config.toml
num_hidden_layers = 16
hidden_size = 384
num_attention_heads = 6
num_key_value_heads = 6
head_dim = 64
intermediate_size = 1536
vocab_size = 2048
hidden_act = "gelu"
norm = "layernorm"
norm_place = "pre"
norm_eps = 1e-05
positions = "rope"
rope_theta = 25700.0
rope_fraction = 0.25
qk_norm = false
attn_scale = 0.125
bias = "qkv"
tie_word_embeddings = false
parallel_block = true
init = "normal"
init_std_qkv = 0.0245
init_std_o = 0.0
init_std_up = 0.0245
init_std_down = 0.0
init_mimetic = 0.7
optimizer = "soap_variant"
learning_rate = 0.00764
lr_mult_up = 0.754
beta1 = 0.95
beta2 = 0.95
lr_head = 0.0075
max_grad_norm = 1.0
warmup_steps = 200
schedule = "wsd"
decay_fraction = 0.698
decay_shape = "linear"
final_lr_fraction = 0.0
batch_tokens = 262144
max_seq_len = 256
doc_mask = true
train_tokens = 899800000
max_steps = 3433
dataset = "wikipedia_en"
Each number is 500 + 25 x the weight over the matrix's rms, rounded and kept within 0 to 999. Layers, rows and columns count from 0. Numbers have three digits each.

# down: layer 7 MLP down (transposed), 1536x384, rms 0.267, rows 1206-1274, columns 192-287
# up: layer 7 MLP up, 1536x384, rms 0.203, rows 1207-1275, columns 192-287
down1206:510475483527500472503556487504523527517553485496529529475513492511519509492508505507498497518515484492502513507496529467516520510517509493514506530438500468521522536505526416464526489489470473471536476493455516490522535474483505524531482501493484492494514449480502482528515470493507461505
up1207:486483484476487446525464459480511478486513486500494476484515508528545488458525484532496503512490514480497528474532507495513481475506514493505507490479487530485535503554475511456476474475502504510490488485499481490499524506497483504512505478505513481475518510461482523510474516529512536526
down1207:515541537517514535515522537522543493489500500493490515523484502478502496491522443463486483511505485530474485540483512516521512526502506539471493495534520476490471488465485522535497477515533485516496517491523527478512484523497532490519499526521498510518479505528497506494510481491471481469
up1208:464526498473488464452557492511501542491517502490445514480537463443498520496535518471499487537496490451458529493489461468524521495479502504475498515536453544471518526512483487472489496460512526541542486495496496504487498532529519483475464493517528474532512545504495478474492571502499516526
down1208:469467509487498498472457489462502473487554502472542524519524529479555492505484475507491491471458511523497484503509511504515469479491471482540482556522521488495506485450511502492514505515490469554510499477480537459537507510468488508497499530489522485483497485550486514485541487471492511454
up1209:495534508510490554504513511525500531519522472535509461493532507523457484511517496503535475505518499514505503524496554537522512518478501493452468558489546476543505468496538498495469493498476472453510497485447506524488519494525449472506487521544485467482543540517502501501501482537442489497
down1209:485490479478518486469494473480482525521488535435492497483465486446511496500496450487499505513533520485481518501466490528516496516512512510500481479472486518471530562509495527513533532477524533517510532502474508507487405442510489469520473465469481496496504447524505504490525489484483538489
up1210:470498538536505513515487517519530527514476505493529498483510522502466445526514485494515494480524532454487513562498461487526452541483509487468508463505503434526502472496489442488487496512494480464492475483521511488500556471510509533524512515508475545555472494485506517494534494486482494493
down1210:490468478509563487525526498496513544508499459497512476468505495500490530469475534498493500512490489508509469493496500552542477482486536505539537528493528507429511522499456498508487460503501493543495512480497495496492484492533485495475515528518477478489513524493515523480500511503501504472
up1211:491535540476504446511479524484516513502530495463486487474474495461449505524499494484482499474458535520525493506490537506471531513510499512499495543520507477525531484494509499480537498493553464487489474461461499561497507528497532503505509503518494516530530539508501492490480515533519478485
down1211:502523475512510494504479516483506471491525441529527482489494482518532516498500505513514515483513491504511522491466493470498521462509439484462475522479483496515479492504505491507519441504456551523485478478494468519491502479517490463484497525500494524455536521498526481454513467493464504471
up1212:454483506557467536477493511502510473511495497494488540512504523528474505516514468503492507465514477519503492527537466476544482525463481488520528554491498498503439536498507450485492543529486492515491462507508507462500472522513510476487516506502469503523472495487470511510493437514498459499
down1212:518490468464515470504475501499492489485506515503490475534500518533463511507482535492510500472522475469514486471479476469461499445508555509513529530504546476511495514562517523502538544501520501481522486519538504499544534486497516513513559538538484521496496463512534523478526518498531476486
up1213:469455467556476460575509519530498506552491468493489545478525491529477456504468520490454501473487493533501467517492473489472522487505536494483517517461485490516515484502455508509438509511485478505460501502511489500528472524520537462447496531544497490486466477496503530465531513469464511496
down1213:541573511503520545465547490539512503473485517490486485478479530496492517513493510536527477508510514507477501536497476537533479514504431506509525539537523518470559485500533559432579487541478513473500504510487498526512516513506494466569531476459504495484511511502503494516489502484505486539
up1214:505484470524503528533521503510512498497506482507518536489487503482504527478496481524517519514536512521526484466491497479546470511474506509486470497480456491489454472472535487525488509488470499505489446540533502518487499489570498503494500513500484487536484493481503482492521489528518458479
down1214:493508489500458499486458478491473467520562462468483465488465468512520513480508482510532523485535505508463499533485494486488484516484513473514523507535521504487485472495512494490535488489489489501537490481507486504512509519467525468471503520546511516473490475532501486554486511479506493515
up1215:534509490513467472543541483527521491484498501573512506506504493474490485509506478521499493516489478537503519488493505474501514505495524464524519505502485485498499511466502491544486540504479513480507484495528504494479517515518551481484481494473509496515510525449532499448529479513471445449
down1215:495477462417494481468541474511502476569488511517498508504481510456504536508479503509470476486553538485479474492485495503514501469480511503476508520580504530539532515476451503503489509450521513526494499517484478479520521522525493481535492496498517474541515506479510448504483523510554511505
up1216:493471486471518514488468489468505492541523542474555533500452477484466465544513515510518518532498478485488470453495494554529514524504499536481511526496500497490503446436478469531453488492483473530515472502527501534505514452468527479466547521538506502463473507509520505451485479490522532503
down1216:524528536534459496491499509513541523530487474470498546492478475516518485511439530504464464534560540469509493500464458489510534499513476494489499493502482498546499486511480490482441512535486512517476525524560513501440516493500520476499517483490519523507509495467493531471497479509503515477
up1217:526518463508494505492497516481445499501518503526482503478524489496486459531482489497508523495502480522491510490448471518522503511486539478519499521522481502518501489450488490513503554552512499510520461486492500482466526518478513509508530517515515510487505466531490499477466505526472483531
down1217:447502506494522473504530528499500521535473542499517470502489454535535506467491506467490548502500484510489506490498546454495471501479488518509489505516509496518495503540517446474491469521470477508515508535515512507510456512507505501488484486490509542541512478486469505477521494508495548479
up1218:494448444487501510471507447498515511484544545505511525520508545518543496443512537561515456526479513440519490488509504472501555536531531462521507466492438494486501512524502509483495493489489492459482534471539489462532529519529538492488543541503512539522465464499502479460527494499500516454
down1218:480477510505539499469510451539456507511490516508512511507500529460504514479446544465497493506513527495533502470507474483546532492488468481492494497484455554531459535489503470485473492514477524479551481493527478480501479510504439469546500548503486457457470491471497474507499489483485498501
up1219:512474490490472470531491518550477484490472552486488500441506500487497513456529455515543502487464503507532473526494516553502459520468526511484477522541483538461474469536494529488478563479500464487503510493484475495516546504499512441487501527556514516475432476525485459510559505470505543487
down1219:493488479514446508504463512476487492473486480469523486533526476507529540526439516532545518552518496494554460484498549458501502501466504446523520533466457475539473490532521525524469480486464500493496527499476505460479506546473524525524508468500486466523500491541487514546501482551483508496
up1220:501514493495504495476496489520528483481493478507522547491488513479486521465511500497517458482526521527487526555481446504491550478519490471542560524474566499484493492530462516516507535520464518468502504556491505436526548484509478478529507517500458534503504488502528508515514492528519513508
down1220:503520442512465513485521496487514501537449509528511522457475558501440517443508449477517540484506524512563550519520485494457487519510455488501493495547520496499522457502539489538506522517475458545493511477464467453481482479477508504526510486489531534470480486486476486477557485556516479524
up1221:498517537501465512529533495476532508490531522485495516490525510496565485522519516526489479504490537495537491542465478490522450499532501532474501516500525440519466517494503519522536477515478465516473493484492509520484457524545482541500495505491532512490488499510510518521529506476462512513
down1221:504556509506543486507507504533521477523472513503538505494511489467501496449446497488473473530485507466544464514507514486496489483519478500524484521538490537490477512529469501539508491488460481525502505491526493495520511484510483511480500497529494503502502511480503486492502510526501490493
up1222:524484481492501520496483515462536471507540510486522519500483485483511570491508465482489520532541481499510516507451482495519456473541532480513432485493511460490502482525482487467515514537502501515480507492517533526492491475477478479475523495496542481503481548508523481537480450527510499452
down1222:486535522493486486515535474513494530461462488499470464502520489492511506506467533507515484501453530486543488485531511496487507509521483502458516509492495533477485482469505509501456510494454505489515502505483493508507497520508514502531509504521509522503514494513531516479439503524488501536
up1223:474487527508511519514482456518541493532484528514515492505488488492494552516495534521459521479451502506489492508494469512457499515519561503503468440518450452486507482527487500482506503515546530538522492468527514542483529511530466502506482503463489492458504490523507523522464525504536515475
down1223:551524478490560506513510476503526514525492519480526504512485523473505517447473480525531502525524508487482442501523491485510489451490522513477442470464525496470501475520510473529491502465502512513508483502466473487479512526473542507511524481523525481529460463495521498520552517496470480523
up1224:465494534554518503531490469478482504512495515468508506472473505524548495499469512434478517499504489497508505465557488492499482517462524529519489499511503465556460466509489486521520469527503481502479510479499536549474542522511475524531441505498535476509478457481492492523527506495517466530
down1224:504515453505520525465519517499511486509493538513497448472493515499484510533486521503491499514518576545543503509478506504488508550483509514514445495513506552492554512489513504472458507480462491508531477497516467534492515478496510483511449526545529513469509508513489522493517497507542503508
up1225:527514442512542511527509488521512495527447483476509484471519520465490476501490530496490509518483495444455504477535553503501484486485530481502464522506490486493509475509463506485493460508511506478520478464491510492503488481546453463500509487513504499517513466492507483510518473522494522503
down1225:520486522524484495504487485509534509533570485532492462462516484499508516506507504588500525523526476477472474487462510502501522461479490476504520518497490540520535455498510510469510503466477462481476523479466489512505498535480517517556500507541515500532519497485521531450455491475458516494
up1226:458522516481555487518476522519470525467521533488478460490509445496461520489479509505529494495520540487517460433520469546515524431511493494510474473505516492486510478499453484485504515522488540498526540500509484502496528501492523510504490523535460518502465441511523505538474486509489523479
down1226:553507491507460537485453496503535488480503455526509519535514527526496504522491518545483500488462503546464510546450481540468493537491493508512490523500501530539518551510546527515544489449493507524493506488536479493488499500505502536498492515495537483485515536494514496474492500487504487482
up1227:496488525502477477470523482443460496518518532483495508498517492485504526468496512515473539423515490486472485490485509508494470487507504497491492511514532503519558513507485507516492465541489453511501490504505488550481454528515545512503488528493510509517513489512465459510476448478536499473
down1227:465466504496507518492455506511496512497488486485546496517479472493496499503485505509515485497518503517502502478487520528471483471505476497485504501493517516469477481473487503507522510473467556487458502513504510491477503502458496532498511505486516523509545514503493493455496506500517494519
up1228:545523434526491476511481518507512502470502489504468465515517499524550466469462483462485508565487464540519461479487472483494506459474488497518514533468521522530473524492487533545473491527503528480514490498504523508493499498500464503486537527570495450495480465495520501485483451512528500479
down1228:545462494531513509505522514549541479528522516516514480478450531478509505507457469521499511464512518495486517507496531480494520508497465526477508471513476481484494465522461515488498491477519510513471533474498490508569510503488517562474498474468484501494527499472447511453499503442467509472
up1229:470475564524480512523481543499467517514527506562489528469522450457492506516527479505494436487535502516485446483557477524491472487494534487520457520484520487482480506490493519499511522504493502507495538541513494504506510474507492521520455503515480514486534509505484525488505471490462538498
down1229:478481520508496500449507476487509478519445529445534461474483513465505482501546534522493505507532463476480489491511522522505504496488492486494460511463469466509546513501523507485490493504486504482513495526504536504497468471494487490471482491513498465499514495502482511509518477507484525516
up1230:464478431535498492482510526487529506505507544538523471516550525503485491516464489531532537510479500517519498499463505496484541528531472514505508499514483455473499506482496507496519494513480506496515465392515487514533497479513507503512486525538475467479520474498480512447500505500477537495
down1230:500515509499496532489461482502477508492481484449492492497531513509553517487491485539537507495550529497514499539506487496506488465479502472499487512462488499516511503484485498513494484504501503475496492532510495518518505492507541452476485498504517514541488535521519477497480502541464495493
up1231:511512479539461478534535532505500519544517519474486514514527519502513515461526491519509515464489499494457561511470425475517470532464472501502515493511472498515515533532472493525460494452519489487487533511501519474531498481499498512521491499460444543496489471521453492475507478507487482508
down1231:492520493490505486462508487501522488490496510459526507505470483467474513508503529522491539503489508465532508496530515495484534481479544532488482501543477481484465466453490486481502487528466513485519489515507500493504515518449496494485483472503493517488489500520494545492492511513513550503
up1232:508515509481491500545491474508493466495530485484522516501490474497477462498474499477492494500500508506499521542496493508480533502469536459497507482542525475470499513501466527483504469517492507516486472492498483529486498514505479500522482535538507514493483510507499494514511530460534523504
down1232:508464499487482507486511481551481499510477473513480467474555504484523511571522543518484510488479489473505504454509553546513510593490486465551551494442500449489468496561455502481526544494473555495477524466481525479484460527516506489507507512487546498477538482509473499475534559559476500462
up1233:512468450482485495539508532454578508480526496508528532451499577498499480472526501451491503494473503511519490526506480497491454501496536493504558478443445495546521484497518501441495485478522484510492497526496512479499543478486468524488516449488548491508457475474499514463472467498512413506
down1233:515454491521425485490499579472544446516501493482510536484496536522527526503465526529476509489461457485498514512515484544514497502507510565552390451510517501474509507503488482494473495532553495490527513475532515508527452509502520490461490499500487473519478505537486485500550511495477530474
up1234:481512541506493503525497522489501493515494497458554476473517536491477480515470501448476465507478466497534489544480485524515483492481466492515474522504562509484490525529486518511510475526466517539485510503520536495526481513470485511491525531488528497489482506525457493519505493508505503503
down1234:523481517532506496509500496492504495526470484543547492474497539523514484505506491484454474466489497526494476523559497486516484490453472495516534485513543494526500516499480474517467504483481525500494482525509497483505470456540512518474513467467520504549512512487481553513464513522483538469
up1235:474501478458498496516495443506481501521462499504473509468518467463513527515471493478532459531437529474543504501496510500492481502511505504442495498501476480553495513528458527478462480455528505436543433492469511467511526513484478498451567484522475468483487451521481487495519493512458480499
down1235:511510520515474520500488513502527500500540505531541465475504519519479457518479487524494541470513491489489480495472500475508489486504513538490496532477497508524485524490537494506543527524497512507489545525503506507509502497480517443463478482487529480545510548497499466533504491474490528493
up1236:532525479492510481513504521464526487521494450462515451507481497483497488446494481524464533521495510491501496518506521496556520475528507502508442532529509514488485500506496544495457524531575549498511468483490464504517520533516525517496517494450505518476522464475559469536492471479514552546
down1236:533530556530514488526507482470480472497494482496467487520508509514478495499551487478455466506454501517531513516532553505528533499510544525501504491493458546534460550524482520520517523482500544551493420515458526554510496556445514492509469490512486533494457453488513517518505514467490511484
up1237:550482428503489513505505540504511535530497479529508477518500472492468476499475512480493518457491517518515522457526450520465474519573485507468456498507510539467475485541511552531494451459474522497537531474483542528468476470502578508523559508501518472489490509542500472527514498555467526454
down1237:470521518521521514466541481480493495483490508482509509498502533538476537486505468496503545528506502543510481500504491513534489546497497526498481472484521525484526501529518541482456556508469508527506517534447483504535526480500520502479486517476491527523481534483475509506521482502521481499
up1238:541515520479511487480484491461548471491465491487487524516470452543536516503480506513505506497535515476520495507487525484483433503491468473525489467535503484505533506477497468488535483482510512491488515532513548489515495503472523510561513556465463513529517492470472443521503475516464555521
down1238:456525496508497488503512475526482531486497506483517510501497528479493505473541489433512480506509497455513507531477451494481523480540520513499505508494489467514507515492479488525516471455496508510494491474499469498488482487523496484481505484494514510503503501509487511502509505480514498470
up1239:515502499476496500508461505460499506482509526488471498509506497452521512493500528500510472475518495517496488483507482510501486497475468514498508502488498465502500507492486484490524506527484482499505517522535496441490502490514509478469510510512525435475512531500500494509501467494539526544
down1239:518535483514523471545558494502499443482499490512485494478542499508490503521500460499501482497479508497456513530478546544514497480530553480485490498491514497540505531492494494477473527466494511451523530486458504496510460519480518462513561517467511561482491535486468466505513486491490484503
up1240:551532539471479476495477469523491513496505576507504488507482490502486523458490441504510498412487525508478473527466462495514521527529535513503492495484485537464485492519473546499525459517527499470505517488522514487516526510464521483523522506456542487502494480541480531543525479497501471491
down1240:437497490531495501480513546478506535475483500499470548494544477504479486516527509446512482487513503525514534507500513472501488483485515525476490502509520494490519497486474486529502506496484493504492482432521497506502502488498484495455496484517504495503469522482554478502475537506510511481
up1241:538478543513472500531515462498489525501476509451491495495521496481458492493500521544480501520502488496498492469462514455533487497497550480503483515447497507472498482523513491532498490491491497485483491486477527495494485512501508541480536463511515525546524498516494499487524494506474468539
down1241:475473516494530478488512495484487486476478501516489477508493497515516487479495472538475513497519502547498540536566498519505452532497490570470517488511452502500507551509505487486537534494523480488488503524503469544512515481524479540490493528507488502461521478503535494509478568495495499432
up1242:509496487575492492479491521442478528452491508540490497506464501490498516515501474493479493513513461472484551506470477481519502502551492487475507546489478477489516460530508485530462536479497514495512470486529463516480479533546464520537495510463496514514537529541527531466516460511525456481
down1242:477509473491520495508497504495505541511486568469490525512523561495520483495503490467577489498495509510513480516489477488503501476485523505511541473518519513500453485502509532498500460537491492463475516482548503531545480490497472501484488502512461519534511504526480467521533499496483525492
up1243:490512513489514486518490499498523507498527493521511476484505499541457489520472534548475508504471500501485506522528558478504488505512452505511494507500513506443462517500525491490496495506488495518443509497508532510519528501554511512528492510500485531493543545474478544532516489493490502501
down1243:457512499534498504488466466507528497532562466510515467487461452544529502513445512473474497472511483524533538508556510459535505488506456510527517508475478488475490464513519523492498489474530498521493492502479511462531488519490507454506504483515540497523508489470464505501485476517510469495
up1244:485486486503502512477499544505488494505478531559523524456473528529488485490513537476479515489490521513501439465491486500513473529498448494472517490499524514496543462504476491478470476471516504513460472527495538509499488514544527525470475560497525552483498474492495517463499546498543530485
down1244:516482520496531540544489514506518532479500515546476524509520492503542504516490464514492481505443478524484543481463487484504495481459485496433533502491487507463469469498539485502498469503436491510503525493527492456530488472557542550503474540482521491487484574500480490461490531523526494520
up1245:483539495494483530493494441506493529499490467507481475508483514505507503531500477494489526547488470519466481473485465427487498488486514504482495503522477499490518484480503485473485515498509459532467525485540492517483506505471479517547475502516547496527508550438495476497474504495541504517
down1245:463520445499513529540463458487505480450488496510505505452508541504538472438509541525542491533531468475465472464483448482527485499457467486499530523439418505493546497482540474505508472504505469539471524551484524466491518543488499486500476498492538494473496537505509472501491536539525523481
up1246:446480516495497554547494495507501511503469486515485532463520500481530550525493507468479512515513463556507458511494513479469487504490459445517460509559534474507515523494464527524482487467513516547541509449503501496502495494519487517532478499494504481527460503497496505459503504499490472492
down1246:459509475524507486469477491482491502472532525506476471514482496527517496512477479511534481508508501532474474519531462478502504498512454511466592488494486482469520484500514494512499507510440463507486494498496462453457467492490505487480505521566495526485486471500523535526492501496492538512
up1247:502486534489516504526492518499489498477469476507485513488528511509549514514501521524477524515506491533451506508507491484501507490492492488494471488447482503521479513473520485440456493516506521449480493480499468500537476558487508492484491478449503490468515485500483521521486442488512522483
down1247:507546480528475513458474482465501522452535551500454501492485524533448499488491486482474475478509513510530515505514512503477520457506497496504508481505515488494537516518491543544522506474522514476490529508556496518525491517499501480505516507571532527493476522552489498457514518490506496496
up1248:503475468508522515456506511498487510502509487546513469541504506521504544451510535494480496511492503487497478503510502506511466505457514472510514507499514480506457546551490504455515540445475500493524497537461509464520514486484473498446511519468491548527511504523463495531524464554447477518
down1248:452552518470522474475476438478521499486503537472514512518488510491485471563512473481486528494484485461523484529502472513481521460503491495493496535530509472453457484496556467540489502518482520526519457484532505511480549491525541485475490521490500485489534467454499489466500482530496481497
up1249:525497481518470444488502526510516494485472480514471524502499458493513516522536492517499511532520477520531454543489515532484494513481457466483516515496481452464492455563499490455504527528495465514512495500449501493500532466530481478499476488426501465529477517544530498497489513480502497489
down1249:453525523531471507485545529506485513466503464506517521542510490529481525495543461515518514458459492525496530520520478524505460490487524479506508465471476417484523446540449529462490460514515501500497490529539543511525510482466502491504454537515461450488528549506509437485529443549497463486
up1250:540453552428502479520491438478469446507480476491533515506530530509512503477469496497511451494464495474476538522496504529477490510524488509468482497530501494498498463492501465492559466540498513484466504476508505523482463488489512514516528494529505519487448522517470511510507467492516525519
down1250:504483477503482505502534522469520542475524478518482467517473491507497500529490513485533507534505516509517505491530509491505499519536493490508529519495521502451489506495479558512433503476489441496510492517490489492545528501486493487501516525450460484513527522483497493504527577517501517525
up1251:482510518513486466472516531521478481481492461487517514520469528529560528470521498493472492505514499550484468499516531504490487534511486499477512486488483518474508498497475494495524491527500482538496505469482526487458545511528483530528505505469475524505543491515521442498468534490473473520
down1251:497498528496541455495505483505502521485497475508485548500495523476502510538476497471498505491536500531458535482523503496510513505495530464488454441436502538524515498504526484494431500503516548488481494468500513476522555498500482469514490466508492508490506471545493487495438518486576526515
up1252:471470509499535476475489503510518531501528533493473444490460487521483525557473494473545492451477524538441469498503469484509477496515483515536478487489506493536490507519489483478462539484509465542476545560486523509506514499494496512501506520506501503531492480525484505460467479509544507476
down1252:545499505502516498483524497465450460525506503523558505538479478562495473514444512499487550550535530454493554507476462422481505470519500494544476514446485561478489481539492523460480536538448496503516547498546526481503441528508491483480512551542489511522455445475501485511514494487467444545
up1253:466530482544480510452473509516509527507538529470491519521492527534480530492478508533494496519487511484508507480508550528468467523523553473494533533427487506539520464460496518530460487468478508532455507481478520527494496493466528480509534475521495500485546523501505494503511490536481509515
down1253:488510500501490493515515533506501492482537493538509526543509495520479518511472479512501500508451488510472484500485459522547489498514490515498518502505560517481511530549504491457530526547502474479514481514506501523549499489528479541483475489519513511519472486517503484493481493509494523491
up1254:434504486483497507525524487492492493512496537514506516501515502474508480483499471482473478528505501556475487485478493457500501457503527523464478503520519518487491525527535542540459468470491487489505485495517520470516483519521514483493527485537538457504509486491536495487510447510492490499
down1254:473479514521520480490443468489489483459554504514454489461499530530528486557484499477492509502498505512470507477499468537526484412508463508535515523509486549448478540527491501555500525484464470452492495486500513493508515478492509494530513507506576503499459497459454452494507499494509472485
up1255:518475478528537468484515529535470512510503503488509470525492505494496533509506503491475453492498542498488515523492447488457511448446511502483509512471482498532512507519501500473530509508499483487495482515521485464500476474486483468485506481502503523478445501453453495504507503494455546510
down1255:533508546435484519506450480455521468515531478472479530528476529541492509495511466507524519484507459533526499499504512501479503489507510503485477470519513494490480505494471521537461454497487482522499533504526516507488477492508493522483507489486493486488523517518482538501465526478513496477
up1256:488500526546455512511478527503524499497530441543458469535480495529475463501471522515513512503508487492494521548520456510498477487539479486520500500542542520474499491507475535470535487489504512531484536532518514483524541498506463499518483513496533503475462439507496477458514456523555474476
down1256:527478489479506507519463518485520503481478529482503480455576492458527516438473548536512551536462527495525552526507527522501516526504480478504542502506579457463541538484503462501481511534499477488522488544472493509492475522520507478469501545486480497475532511503492525533487503529501520480
up1257:502516522465473500514499538477459504465480476459505513488511505483489454488501497541514535488539483470516519537503511495494508520517522523479534525482475462550493536502518524498530505474553490483510540484528517485500476497489529491460493547537523511490511520435514504469500487513483517478
down1257:513456466479494514484468472492478533496510510515445514458528464516517496505504473474489528514489507509463528488465476453479520478481522487487517497499504507462521469496528487517501501532479484496494497457502486532478472532503505503506500493481461502483475460493531448505489501498512505530
up1258:430489489461487483516523463480454471501532538477466501501534507501565485477471464488445428438529508493453545517518483494464498481446462507503489508490485514498490501553469458497501472460467508496520501516483500522450552544499474469520476531518506475478530555533481505546499530481532513519
down1258:463469535474472495493461504545499558497523523554494529459476537472529516522481506553495506448493502522515454475513462497499492511515473516507509529488495489523487556497464505464548502533470531431471437483503507502471550504485503467493478449511446468535508461505483447463482495521493499512
up1259:486537514521473498548480521463504485501443531462482534539472475531523526506441540516502519481423491515493506515489556515444513489512461496451481474468501489540525497498482507539476498472446537512527488491475462517495478480473502523480508591508516492533466483529511481482496473518502477468
down1259:473496445518494525490482507501470499513518477509489482473481504482502496503510503498479494499516508485511509500513487488485508505527470509495517517491525493497495464501494512479514466482497457481498488514494521499499522494516475478510500480468478522477501489498490441466481479522520485492
up1260:506515503484461514489502477524474456489491514472534529494489490507491519495528505523457531524477530530482538483495551478485505530511522498475454494498485488451456470492513518537476536482548471493498510521548456513511493512511480511473466524520527487514571496521509500466523476526501479510
down1260:510463501540527525470493477507518475508514499514489505495458474485497476482468518490541510506496438534505480460540498474516501519512510533497462510529523496480495539482455470483500497502501514471485539511517472557517490497494509509485475476519527502505443496490498501491451456541549492483
up1261:554542438487506506546462452507525475539504493497508458548512471495549553517466494520519476496497446513514512500517466442481496518497491502522474485486470506494479481462534501503525521482489468503531539501523463476512509526492499495515490479505457525496549443450508487528509514516485493474
down1261:481498505485528482528466514472511551507522482559480492470498479477481505527527505525512490493497532488527489493508526444495476469514465481494490464502494476516481527528541450498519464519482468492484450498510537523474517477496449510519514469499489492479472497486530502451455514473511487502
up1262:521499525487506497497514499459512487523451505504523506518521489494520514491512487498517506519526465492502492487512507524471483491531530485482512491528473474491487507508499518493509525492526498521511482530532510463533513480485503511475479521481479483504559492519534470497505513512477487481
down1262:447552525512489487528467509512482504505524522483478524530500517542499498524514505507524493515477491482527557505488470531542498469496435509499509489505477511525542508498504492480524461538501484470480543481531511489464512482530511532489471502534522550486477549479510561479476550470520514505
up1263:501474459506524454508473461490485497469525556498514486533510503503497535493524523486468471516534520530538477509528485506474527537461480513463497464471484510465488527500516506485486512509515472493514529487527523532481507522487523533491506492522493522533463503510463465509483452448499479505
down1263:505530505484500523487543537455507497490461480470521513543452483508456466467467452513474485509507500455467510528481511504500488461515500450536562512510521521568499499525528528504504506512552501531507487551503488473520528494515514473499535513533480531550528500511510532501512510479461521526
up1264:488505496488523486481497498430480490518476449524508494496519479518524475527483478518470453505468509483478513528489520486439486494500519496493499502496512535487501530518501504474479491494534480484500479495469481504483505507492520525514488470531487517513520464466524476483507486493494544489
down1264:479501502506478490504486525555541511474503539493517506500497504473478526518516501482462512489440520496485523434539504462533504517528512519496497439513481498453502523510494537513479477545486534516486524480549549454491511456472512500460493489526530505524498586495484487492503463513493473466
up1265:509515489490469480545502502450487488510516538492474510514502490499530531477489471486468508497493499523535526500516553504494497457492496502489521491496487485466480500535507494463517503492509506480497499457488486519478520513524543491505491461494527492488492510472468520486533503510493505507
down1265:449514513549536527482548510494502433508495494520498491489480484513486483510513497506519516524474490475523538468458522527543493499490472501520504519541499500500503518460457478493479510510527509504496538509507515481500525488470479466511527504477518480504549488511526490534478504503516548515
up1266:513440483520463468532535522514530487517496493523497523484478514500462481473483467461473500522432490530535471520456498482508505539516477458505478549501530518533547479518507471502533464495460542519469477473509486532471486481496464460529522537459496487487522514494520484501506481471496540443
down1266:477513501518514460487502503526499489465487511478519479533530504517507518503551489515528469505481522492522530509504481485513501528503517521504509474489527535492477524490447593486472516499500488490473524513520497486519486497514465518503485511514477489445544516504490512535510506499497510541
up1267:519499470498501533488515506510531488522497524504493518510508516527494524570489502530463488505517496499491494535575506502517494477513499459524514502484525506469496503534497530542495478476462527494456525487493508506492506500487501483518507502504512533489458503503487480502513519501488447509
down1267:498525513494537551459464491539499509525535543508476518510523503487519472509486493506451508504509503486503509495506516535542478482547529501525488512493503522466535507510504497477531496524463513518487504507524502525512519525532478504442517535490522519506509477499532518514506479497531462438
up1268:439506467493513511461505520462511528488459448476565496528498483520502529496491489501526490518544515522527512539476466532497537482483469495497480515474514526512482459519511504505462488450496527498480490500510525517464429492466520495483530471544482499521543545536492490545526510492449476515
down1268:495517513523494516497505497521502519487493519471497489548488468512564492505497539543508508531493523493479508483526511506507479521499470473506523490458520523530544528512473497519474504479535553528559499507525501502480506483490484538496503466499507490508500503528491557569506489524538476550
up1269:490459483488515502517487510480536534502496506435468522503497477518525484486498494499493505483479528436520491517472521499508534517439511530487473519519510499481469510547544499509539496530502516514500521506484488513499454508512508497524484496502497493530528529524514493515519469474475563516
down1269:522544514487507482507478493520456455522501472508489495498505503468482503497512504482531525527504511521476464458512526525504444479508461471508536465529483503523568520495479498499456511449524478478510448565545511494519490501484491473471528462485534500471499480486495506482468491504520464482
up1270:508504531497531543465569475498484511468472521523504481483532532480481507473516486522514523492507487515469519516509476497503530454501492477513514500569523548496505522521494492499497514555485495487476522487494503472470534494514454516487532482476448492491494492493458489488503494501523483525
down1270:495495478476478500474437514507499521469537516523489491477485495504472502511464518477496458488471507485484532511509489563493471514445512496495488465516552498476499509451534502504528475473483494515511444469509453484524471512463504499533503479483478510473473525524512489497500546497470485527
up1271:534471518493504528520496487458479470525534502507544525525498494480526516507482479516489512476526539510475491517529540546517465513520507499473467481515475519469454477486518502511529563464508500492527496509506509471528454500551524485479475498486540512500505466503531505521464474470464537485
down1271:577486512516463521497508521514476493510489514499453507515467437477503504493456452503475473499495527495470491472533526479536488522480526498504506529502526500492471528487512473519461517505474489548535481494489516493519496478503541479496472479522477510519471509524530492498523488505532522494
up1272:551459562476505470496485527486510478508467525509504489528491474477514509507552529470531495520494506508470486486460535484469488533479572462497537488510533495500528488474496479480498518512455530543500500588487496514475516480518510470483498509505472502497496529524493510532482486482494504499
down1272:451517517521530494480499443523512463552512488506463503483495460476504504492501499493459516527458491534484498496468511491520529491466482549483499510533496481522468501505507480469492509512502470504467484524548464479516528517495546531521517505511503517528505453446496482529513506506459525472
up1273:475525519514452477478467497497479495499507531473538537501528515459496482536528487525520518460479499486511524521453524512485496454508469516532498513434497471492526429508466470487499512505505494524489518501517452520492510508514472490486504506498503540469500490498480500493516492487482506496
down1273:488478479456518504466501458466432481502530493490506483462514464527506515491490516479533505505468523459475519497505530536477485540504512511536475479502497532493538525448509540469467564512482491503479521480455480460498498497502470505503496539518464497503500447484496538541479493551518486472
up1274:432499523476475559497509509474508520493528486506485519491516518527506510483494495507517503500478538478528519473510545460477519501498526489484487532513523484479469515544491482485512519478476491484517519526532488514478484510498510470512484477472478515501471487495514499520519489548492471493
down1274:488512508501486477511522489508528485508556526451523516522518526492519484528507526513480483498530481485512491531496506475500495485494485474486523497503520484511518493499467496511519492518470482446490491536476494506496474546522530471507512512459519525521496477497501525507479490482522464523
up1275:516505444484482481485435489483486520516499478492479509533480483503512514450531444497450528559500551518522497553492492512441530497498508514485517528522458452522497457554472473524498479535473471479520428457457506502484452504461439496497443472477540503523490513518457439515511499493469534499